config.yaml
num_hidden_layers: 14
num_key_value_heads: 4
tie_word_embeddings: true
init: "trunc"
learning_rate: 0.00213
beta1: 0.93
decay_shape: "linear"
doc_mask: true
Each number is 128 + 32 x the weight over its row's rms, rounded and kept within 0 to 255. Layers, rows and columns count from 0. The size above them is the row's rms in percent of the matrix's.

# layer 2 attention output (transposed), 512x256, rms 0.21, rows 99-123, columns 64-127
size [ 95  98  74  98 102  83  85  91  93  88  87  83  94 102  97  85 109  87  91  81  81 101 101  87  90]
[[106 111 144 160 134  92  80  98 120  94  92  86  88  77 105 141 122 134  79 128 125 115 161 131 137 141 165 104  89 146 137 141 100 178  93  92 100  78 128 123 103 163  83 131 135  98 160 127 151 116 129 177  54 138 169 197  94 146 180 128 162  85  74 116]
 [ 40 131 115 139 121 169 104 122 122 111 145 127 172 173 109 104 155 114 121 126 146 118  85 179 180 137 176 120 123  81 119  92 130  91 166 137 129 113 144  83  85  92 133 151 140 210 116 195 162 170 123 124 124 199 148 157 134 165 111 146 133  71  99 104]
 [107 155  87 114 153 117  89  88 114 133 116 114 122 149  57 149 193 159 100 194 113 163 129 176  98  81 114  85  76 159  88 201 129 154 129 139  74 135  86 149  43 160  79  76 109 205 133 117 129 170 119 149  47  70  63 127 110 118 177  97 111 119 174  97]
 [ 94 142 159 133 153 115 125 150 177 151  72 107 157 145 146 155 124 160 113 217 148 120 110 129 106 163 162 141 125 132 175 147 104 178 134 144 103  96 123  99 121 139  97 140 121  87  92 156  73 141 112  82 161 109  50  89 184 108 168  66 115  86 148 114]
 [137 144 127 148 186  96 110 119  86 132 121  80 136 130 165 133 117 155 149 115 160 130 203 129 163 123  71 170 133 152 143 143 117  54  92 130 162 114 204 220 143 193 130 110 168 118 199 143 157 138 147 158 175 141 115 192 118 127  66  91 117  93 139  86]
 [147 133 119  78 126 103 132 126 119  78 164 108 115 172  74 160 150 151  56  93 116  65 165 103 137 128 124 106 152 128 111  50 121  97 166 158 138 151 109 152 158  75  97  76 138  92 117 144 163 149 133 166 128 177 156 109 115 149  76  99  99 126 158 169]
 [157 103 151 108 112  87 137 157 114  82  99  76 133 141 126 141 138 144 135 135  81 123 117 125  98 131 152 149 137 102 130 102 164  66 121 152 134 143 174 138 133 160 123 168 117  74 140  90 132 101 144 150 184 129 144 144 142  72  69  56  76 103 117 115]
 [172 135 121  92  75 146 162 113 128  98 169 104 116 144  78 131 119 103 118  40 176  91 116 114 154 145 140 141 196 145 126 140 152 117 131 169 132 112 138 153  82 144 139  91 182 104 194  89 119  71 130 100 161 126 123 163 106 155  75 116  86  89 120 128]
 [118 109 188 115 151 191 139 116  61  76 137 112 139 128 124 154 156 197  88 100  98 149 151 131 131 129 189 144 124  79 169 102 119  85 115  88 149 180 138 135 194 162 135 114  79 135 149 145 194 137 120  92 129  94 109 151 132  95 121 147 139  65 149 186]
 [130  96  63 164  83 132  91 145  82 118 191 116 156 115 151 125 206 130  47 145 148  75 161  80 149 133 103 117 129 131 130 119 170 100 145 146 147 119  86 172 102 178 155 193 119  86 130 147 117 162 154 103 179 140 162 140 178 109 147  24  84  95 126 172]
 [117 122 160 150 123 134 161 134  55 105 158 108 124 104 113 153 173 141 131 129 180 173 164 134 167 115  95 102 113 154  97 147 114 148 121 135  97 126 129 170  82 102 112 117 208 112 124  61 145 104 174 118 156  71 174 152 113 132  69 164 134 129 120 110]
 [143 137 142 106 182 144 123 146 147 155 152 131  91 210 104 183 143 136 133 126 115 124  63 135 194 135 155 106  50 149 128 127 109  98 183  99 136 115 101 123 124  98 162 162 168 177 116 157  83 203 155 210 142 134 103 196  95 118  68 150 107 132 130 119]
 [ 91 163 129 181 149 112 116 214 168 150 128 203 132  85 169 120 175 122 128 150 123 118 133 151 117 147  58 123 145 118 106  80 150 126  89  99 136 126 153 126 110 103  90 113  92 106  77 147 114 108 170 131 126 105 178 123 127 146 108 143 133  96 151 155]
 [154 120 121 151 152  78 103 176 159 145 119 139 141 127 166 126  71 140 161 127 150 107 167 136 173 148  90 135 132 119 117  98 121  93 141 125 148  59 187 150 135 132 122 115 153 105 120 158 128  77 183 146 130 185 151 135  89 165 156 179 114 154 152  83]
 [164 126 206 129  50  80 120 134 156 133 127 120 112 185 140 144 117 124 108 124 127  68 108 160 162 110 171 129  53 105 205 112  81 130 192 112 143 127  23 103 170 134 155 112  97  91 181 143 125 125 145 192 101 138 180 169 112 176 120 125 148 121 154 145]
 [ 97 123 109 107 164 136 169 178 167 109 110 185 173 174  88 144 110 108 131 152 137 150 105 133 126  86 134 117 124 167 131 172 143 108 123  97  73 134 112 140  99 101 114 118 145 128   0 150  56 139 151  88 165  77 101 119 171  83 185  60 105 139 165 161]
 [138 131 156 101 129 109 111 153 117 121 129 101 114  73 165 148 129  81 103 143 131 155 138 134 127  97 124 116  93 127 116 104 132 170  98 141 109  91 137 134  77 160 179 125 164  63 127  64 164 105 141 181 129 153 159 155 167 144  89  93 110  98 105  70]
 [169 149 104 123 142 139 101 124 125 171  98 123 123  66  71 178 133 118  78  63  83 152 132 106 127 181 112 173 153 113 155 109 131 137 118 149  91  81 101 138 145 113 122  90 193 126  95 145  50 138 112  91 100 183  87 164 121 175 118 122 104 156 139 178]
 [135  85 119 136 155 157 157 138  96  99 124 112 109  76 154 122  59 120 136 147 111 150  95 131  42 135  82 114 184 144 107 156  86 108 163  71  99 162 179 103 126 137 127 142 167 120  91  75 183 160  63 148 155  93  94 120 124  75 120 136  95 128  64  74]
 [115  57 132 181  71 106 136  90 131 155 102 116 172 159 118 124 123 106 121 118 132  85 113 130 138 154  71 141 154 154 131  97  88 168 178 124 133 143  88 131 172 160 148 168 151 123  91 101 121 134 128 109  80 103 189  90 159 145 123 208 146 181  92 147]
 [156 168 179 139 139 130  94 153 153 158 103  96 160  90 186 138 126 160  89 137 147 122 109 111  70 109 162 172  98  85  56 109  83 141 104 130 148  91  93 141 182 141 122 151  86 131 139 221  88 113  90  89 125 172 135 114 128 121 108 124  87 105  81 216]
 [142 154 115  87 133 152 142 105 106 101 166  50 124 137 173 119 124 141 130 126 148 209 152 137 185 115  77 144 138  99 119 154 129 105 117 122 155 145 119  69 111 155 112 114  97 100 103 120 211 136  98 104 123 155  98 132 105 165  92 175 169 115 127 178]
 [119 118 122 132 110 133 149 157 169 104 132 192 150 107  82 119 135 105 113 169 151 129 142 112 112  97 133  94  83 181 207  64 148 116 142 120  96 120 101 121  75 114  99 184 154 147 107 100 132 202 151 151 122  91 174 110 159 163 195 158 122 114 156  94]
 [152 146 199 102 116 109 129 191 140 121 130 104  86 110  84 182 169 169 104 125 110 197 128 152 154 131 149  91 167 136  87 128 139 119  94 121 118 132 143  99 170 119 122 109 158  88  83  68  80 154 122  94  76 130 128  91 122  46  69 132  83 130 116 127]
 [ 95 151 124 115 153 114 125 163 123 114 112 142 133 121 121 130 103  77 170  92 155 152 161  94 131 144 138 150 200 122 146 149 169 180 165 109 114 129  82 115 156  95 132  96 151  55 137 150 155 108 162 160 164  89 123  95 145 212  62  68 169  75 170 126]]
# layer 2 attention value, 512x256, rms 0.0591, rows 100-123, columns 64-127
size [ 98  73  95 102  84  83  85  95  88  92  88  96  98  94  86 104  89  91  80  80 102 102  92  92]
[[192 144 132 145 134  63 166 116 158 149 114 123 110  80 142 169 160 149 125 171  87 172 111 120 151 105  98 149 161 163 176 147  88 160 110 124 112 129 165 146 141 140  81 124 125  96 148  29 117  66 191  98 119  68 108 115 107  69 127 137 125 222 154 102]
 [162 159 163 145 135 154  91 141 176 145 126 153 200  98 173  63  80 102 111 105 100 140  84  85 137 131 140 161 133 104 148  74 123  85 173 167 166  78 124 155 162 102 169 166 149 103 108  66 119  77 137 142 182  86 180 170 110 132 108 158 178 200  64 192]
 [136  54 127  99 130 150 139 113 132 142 177 112  89 135 135  66  71 111 235  89  96 138 131  42 129 121  58 138 144  97  79 100 150 132 150 157 124 151  97 189 150 141 146 137 140 170 111  73 168 116 108 156  98 115 168 164  73 147  97 153 116 137 147 166]
 [ 77 149 137 107  48 111 146 100 155 118 128 112 150 128  51 144 130  87 102 134 157  90  75 135  95 152 114 121 159 147 131 152 153 172 173 135  72 165 104 108 165  32 115 180 140 115  59 141 110 137 146  90 120 168  97  63 108 140 114 147 116 123 119 194]
 [129 104 106 193  97 129 147 153 117 173 127 142 131 109 169 100 161  65 155 139 127 199  93 122 116 173 161 136 101 123 136 205 148 142  63  85  97 119 122 127  97 184 168 145 153 130 187  96 106 127 132  79 121  81 129 143 153 135 106 154 142 114 102  74]
 [ 87 112 101 124 178 145 148 105  86 150 160 173 113 121 100 114 137 143 159 132 166 160 102  88 160 142  65 118 112 145 147 128  75 142 106 112 149 161 126 141 162 107 109 141 129 130 113 175 166 193 130  94  87 103  83 108 120 172 166 195 150 129 184 162]
 [ 96  91 114 189 134 106 170 158 112 154  65 107 114  93 143 184 138 186 160 145  74 166 152 146 107 155 122 112  66 104 121 128  86 128 168  72 119  84 155 137 149  96 141 176 123 124  97 183 138 122 162 124 103 136 140  84 147 106 115 134 143 158 150  82]
 [139 153 122 133  93  95 161 123 178 141 117 122  76 109 104 120 114  63 145 177 185 128  89 135 128 125 107 131 157 195  98 190 118 135  97 162 102 122 140 145 130 101  74 143 119 114 150 139  75 128 162 147 153 141 153 100 142 184 169  56  92 187  90 137]
 [118 169 183 110 188 118 175 127 173 123 139 148 105 108 123 138  87  84 163 130 113 103 158 147  91 127 145 143 143  83 132 133  90 147 135 142  69  78 142 122 104 114 120  59 149 122 176 148 165 127  97 159 115 151 189 114  90 161  62 171 150  92  82 147]
 [121 134 133 101  32 128 133 181 136 158  80 146 125 162 130 151 100  77 118 123 121 114 113 166  99 209 161 134 136 124 188 156 162 150 137 113 146 145 109 106 156 114 156 162 103 107 129 182 156 148 139 168 142 184  87 119 178 135 213 135 101  90 130 136]
 [125 186 115 160  56 113 190 124  92 129  91 116 176  71 191  90 146 137 149 145 123 141 159 149 116 117 161 150 158 162 195 150 175 149  91 157 105 150 140 111 145 160  82  98 171 113 125 133 178  39 141  88 103 140 127 122 149  95 190  95 122 151 106 107]
 [110  92 140  85  67 154 103  69 118  88 109 104 139 163 126 154 113 133 105 113 162 149 129 158 150 117 202 135 154 111 111 155 119 140 105 151 111 117  87 113 145 117 172  78 128 159 168  89 133 171  88 146 136 125  47  94 155 169 120 113 129 130  98 142]
 [ 77 134 109 117 115 128 162  84  79 105 140 128 149 135 138 144 172 119  83 127 158 134 113 117 134 143 154  59 148 165 115 143 126 150  62 132  78 138  95  87 132  90  93  96 110 147 119  90 142 173  96 105 116  89  79 117 122 101  65 100 142  74 123 111]
 [ 91 167 119 109 145 196 127 117  62 134 129 130 127  94 141 117 162 110 119 147 139 144 219  95 121 106  75  99 180 166 105 163 150 123 113 146 123 105 178 125 140 133 141 197 111 173  96 119 156 145 131 142  76 164 137 100 114  83 127 150  67 163  71 154]
 [173  86 102 133 108 122  77 122 117 155 139  80  78 115 148 103 142 121 146 141  87 127 125 119 128 190 144 146  74  88 155  81  74 134 102 167 182 171  99 127 162 153 177 131 142 125 194 114 180  93  75 147 118 179 122 128 102 183 134 180 100 132 126 100]
 [112 142 105 118 141 156 144 146 102 166 123 155 175 163 111 121 142 160 170  85 107 132 123  95 109 165  71  98 178  83 122 113 113 121 177 103 109 109 121 127 133  60  67 143 103 158 112 184 129 146 111 111 131  66  78 105 127 109 158 202 170 177 145 107]
 [131 130 143 135  97 121 135 121 115 138 159  82 132 171 174  53 116 123 183 178 144 115 112 194 173 155 167  91 115 112 120 162 123 119 117 109 185 168  82 113 120 142 176 196 146 135 146  93 139 137 155 140 134  90 139  41 164 125 153 130 126  83 165  50]
 [119 145 127 130 150  94 101  87 179 114 159 167 142 219  66 143 143 188 116  86 143 155 150 103 205  97 139 188 141 175 125  81 156 151  63 144 172 115 118 217 124 118 130  91 120 106 179 184  86 106 199  83 129 166 132 128 130 170 107 134 154 144 181 171]
 [143 123 159  98 113 155 117 180 140  96 163 134 103 101 151 111  84 165 111 124 139 164 125 161 152 122 188 115  71 110 135 152 146  99 127 138 111  85 175  69 128 154  94  76 153 146 150 143 126 153 164 122 138 121 109 197 174 119 145  85 138  94  97 178]
 [166  85  66 110 151 148 192 132 123 110 164 130 107 152 106  88  67  76 141 112  89 143 190 167 164 151 128  77 204 122 134  74 120 166 158 112  70 136 133 126 103  91 101 142 143 111 154  56 181 137 155 158 116 135 146 116 140 166 149 102 158 145 177  68]
 [168 128 150 136 122  73 157 172 153 141 140 164 141 103  98 144 151 134 123  93 126  77  39 130  69 155 148 116 154 141 123 110 142 170 117 114 107 109 130 192 116  60 118 141  79 144 167 145 110 145 175 120  96  81 121 158 118  70 140  86  85 139 170  83]
 [117 107 117 177 166 153  89 124 111 167 145 135  86 186 204 182 111 109 110  68  96 121 111 151 126 151 143 159 191 121  77 172  70 181  76 171 145 125 128 125 135 152 169  16 151 129 119 151 156  64  91 159 149 168 105 194 118  69 114 150 111 166  82 157]
 [132 125  47 119 126 156  92 104 128 141 127 154 156 131 122  75 118  97 155 139 120  52 143 118 114 119 135 176  83 124 211 156 184 106 124 129 140 169 106 131  98 153 186 158 104 200 179 138 164 138 114 175 203 157 150 129 136 218 194 120 154 147 164 189]
 [111  93 178  88  98 174 179 144 136 141 136 102 115  83 126 143 169 106 145 129 132 124 124 145 122  98 102 106  89  79 115 128 120  70  89 118 101 125 150 142 109 141 130 187 113 191 121 131  83 150  87 126  82 134 123 172  98  64 161 187  96 138  81  96]]